Part of a small language model's weights.
Size: 18 layers, MLP 704 squared ReGLU, vocabulary 3399, 22.1M parameters.
Architecture: RMSNorm before each block, rotary positions, untied embeddings, a smear gate, an embedding shortcut, skips across layers.
Training: a variant of Adam for these matrices, 319M tokens, 4867 steps.
Each number is 50 + 10 x the weight over its row's rms, rounded and kept within 0 to 99. Layers, rows and columns count from 0. The size before them is the row's rms in percent of the matrix's.

# up: layer 8 MLP up, 704x256, rms 0.0937, rows 597-603, columns 64-127
# down: layer 8 MLP down (transposed), 704x256, rms 0.0901, rows 597-603, columns 64-127
# gate: layer 8 MLP gate, 704x256, rms 0.0933, rows 598-604, columns 64-127
up597 095:32 49 48 56 30 54 45 38 52 70 34 40 64 59 65 39 55 35 46 49 65 44 34 61 32 53 44 51 54 33 61 51 46 73 40 41 79 64 54 49 51 35 69 54 56 46 62 65 65 49 58 57 50 54 62 61 39 52 37 54 63 71 44 41
down597 097:50 45 58 53 63 46 47 65 48 40 40 57 38 56 55 47 46 74 69 39 51 47 53 54 37 42 35 49 48 31 46 62 47 56 58 54 52 51 60 37 48 48 47 47 55 37 46 59 58 61 34 58 52 61 47 59 65 47 58 42 54 37 66 51
gate598 102:35 66 45 43 41 59 59 65 41 71 45 57 51 62 46 54 63 46 38 65 45 45 43 44 40 52 54 62 46 64 43 55 48 45 61 51 44 54 63 41 80 46 59 36 36 52 50 49 57 62 54 58 64 50 43 58 70 68 47 48 80 39 58 58
up598 100:25 45 67 64 51 60 46 49 50 56 46 56 54 33 58 63 58 47 57 35 58 42 47 42 55 51 28 44 40 52 48 63 46 66 47 51 42 44 42 44 47 49 50 53 59 57 52 67 39 43 21 47 28 44 42 36 63 49 46 50 47 66 49 54
down598 102:59 51 35 62 42 58 44 64 42 50 53 63 48 59 22 47 50 30 39 79 60 59 28 41 39 50 47 43 43 48 65 34 63 27 60 56 43 46 56 45 40 31 53 38 39 29 40 44 59 53 54 38 63 53 33 49 47 58 50 56 49 50 50 62
gate599 102:37 56 41 67 65 36 55 61 45 32 33 48 41 48 47 53 58 37 51 34 56 50 51 44 41 41 66 46 36 56 49 51 62 32 49 62 31 39 61 63 42 46 50 29 43 48 57 54 55 60 51 61 47 67 36 44 47 60 56 57 53 59 49 54
up599 100:34 48 40 58 52 59 59 45 44 29 66 67 64 59 49 27 49 53 56 42 41 40 68 41 39 53 51 48 42 50 64 59 34 39 45 53 42 48 47 41 47 32 22 65 52 49 56 41 45 73 51 44 48 40 45 53 61 42 60 51 51 83 65 52
down599 098:39 45 57 56 43 36 54 56 59 50 53 57 60 51 41 43 59 54 62 53 62 38 51 53 38 61 45 57 58 64 31 39 61 76 51 55 51 63 37 45 63 57 52 33 49 48 54 40 61 70 68 56 65 40 46 68 48 34 49 33 46 49 45 45
gate600 102:54 58 39 42 25 45 34 52 63 56 34 53 63 55 54 36 55 50 39 47 53 49 41 40 33 48 53 58 50 66 24 50 61 48 41 50 58 66 62 41 46 54 32 45 48 47 62 68 50 42 59 57 46 39 64 47 54 39 40 62 56 29 58 39
up600 100:47 53 54 45 30 42 55 55 68 48 37 66 60 47 42 42 51 31 68 60 33 48 40 66 31 52 57 58 49 34 33 51 60 49 35 40 57 48 65 56 41 42 53 51 60 60 52 52 50 49 48 42 33 47 53 54 45 25 44 58 55 44 45 61
down600 100:39 38 49 41 62 45 50 43 52 45 42 38 48 48 67 56 56 69 57 61 70 67 43 37 55 53 58 51 45 61 58 54 50 35 61 42 49 51 54 59 55 36 55 44 51 68 65 68 58 49 45 49 40 68 39 69 42 53 52 58 43 61 54 45
gate601 104:47 51 49 59 52 40 36 43 49 49 46 33 68 59 55 45 46 34 49 61 39 36 31 49 50 32 50 52 44 49 56 51 52 44 52 47 27 46 56 61 44 48 44 39 57 32 42 62 51 56 56 44 55 48 54 63 52 44 55 67 34 48 36 37
up601 102:67 71 36 69 54 46 42 47 55 42 42 52 65 47 42 42 50 57 64 43 56 49 39 48 38 49 53 39 67 48 39 57 62 57 56 56 65 53 46 36 63 51 37 24 54 36 54 66 47 50 43 50 51 57 63 55 36 34 53 61 62 55 62 55
down601 102:62 51 51 59 63 57 42 51 36 56 47 45 66 49 40 51 37 58 56 58 43 31 49 37 44 56 64 37 64 56 50 53 44 39 71 70 65 49 51 66 38 48 47 61 40 45 39 37 53 40 52 59 76 61 55 72 49 41 56 48 51 43 54 43
gate602 095:29 48 49 61 29 37 66 61 34 45 52 58 62 42 53 66 49 26 46 60 66 53 41 42 69 45 60 53 59 34 52 42 54 50 41 37 61 40 48 51 43 30 50 31 67 59 44 51 45 46 47 41 71 54 42 66 47 57 56 32 66 41 44 48
up602 096:33 48 47 73 36 44 64 65 40 48 50 49 68 46 50 55 51 45 53 62 64 48 48 48 61 52 52 36 48 33 40 45 44 50 35 42 65 39 46 59 35 37 48 29 60 66 56 58 56 37 48 44 71 48 40 52 54 46 64 21 61 33 33 42
down602 102:75 66 55 36 56 31 50 56 41 50 49 46 47 42 51 46 57 45 56 48 55 56 59 57 64 32 54 74 53 26 54 54 39 61 40 25 53 52 41 55 49 48 50 57 66 51 43 48 35 49 50 41 59 63 46 45 54 70 47 52 38 56 62 48
gate603 092:39 56 60 67 38 51 49 53 51 49 67 55 37 50 38 47 36 35 64 43 58 53 60 60 58 40 47 70 58 34 63 55 58 51 48 44 55 43 65 45 56 38 56 36 66 44 45 55 59 52 44 59 58 32 48 66 52 55 47 67 39 45 58 60
up603 096:50 44 49 50 50 42 47 55 56 43 59 50 43 28 48 57 43 28 64 59 47 58 56 71 38 42 56 46 54 44 57 41 60 34 39 35 35 53 46 43 53 49 49 55 51 52 68 46 64 61 64 54 44 57 50 43 52 52 74 43 67 37 50 62
down603 098:58 42 43 45 60 56 41 49 37 51 54 49 44 39 44 50 51 43 55 50 55 61 48 37 52 36 56 35 61 48 61 29 50 45 64 39 59 42 63 58 37 49 44 47 49 72 38 49 50 65 52 61 47 57 55 57 57 53 54 50 66 48 44 35
gate604 087:33 45 63 45 47 55 42 41 27 35 49 47 59 47 62 44 51 49 52 45 55 58 48 50 48 57 55 49 43 66 52 56 51 47 41 58 40 46 64 49 45 48 52 56 47 45 40 57 64 56 42 36 45 70 48 60 54 33 43 50 45 42 55 65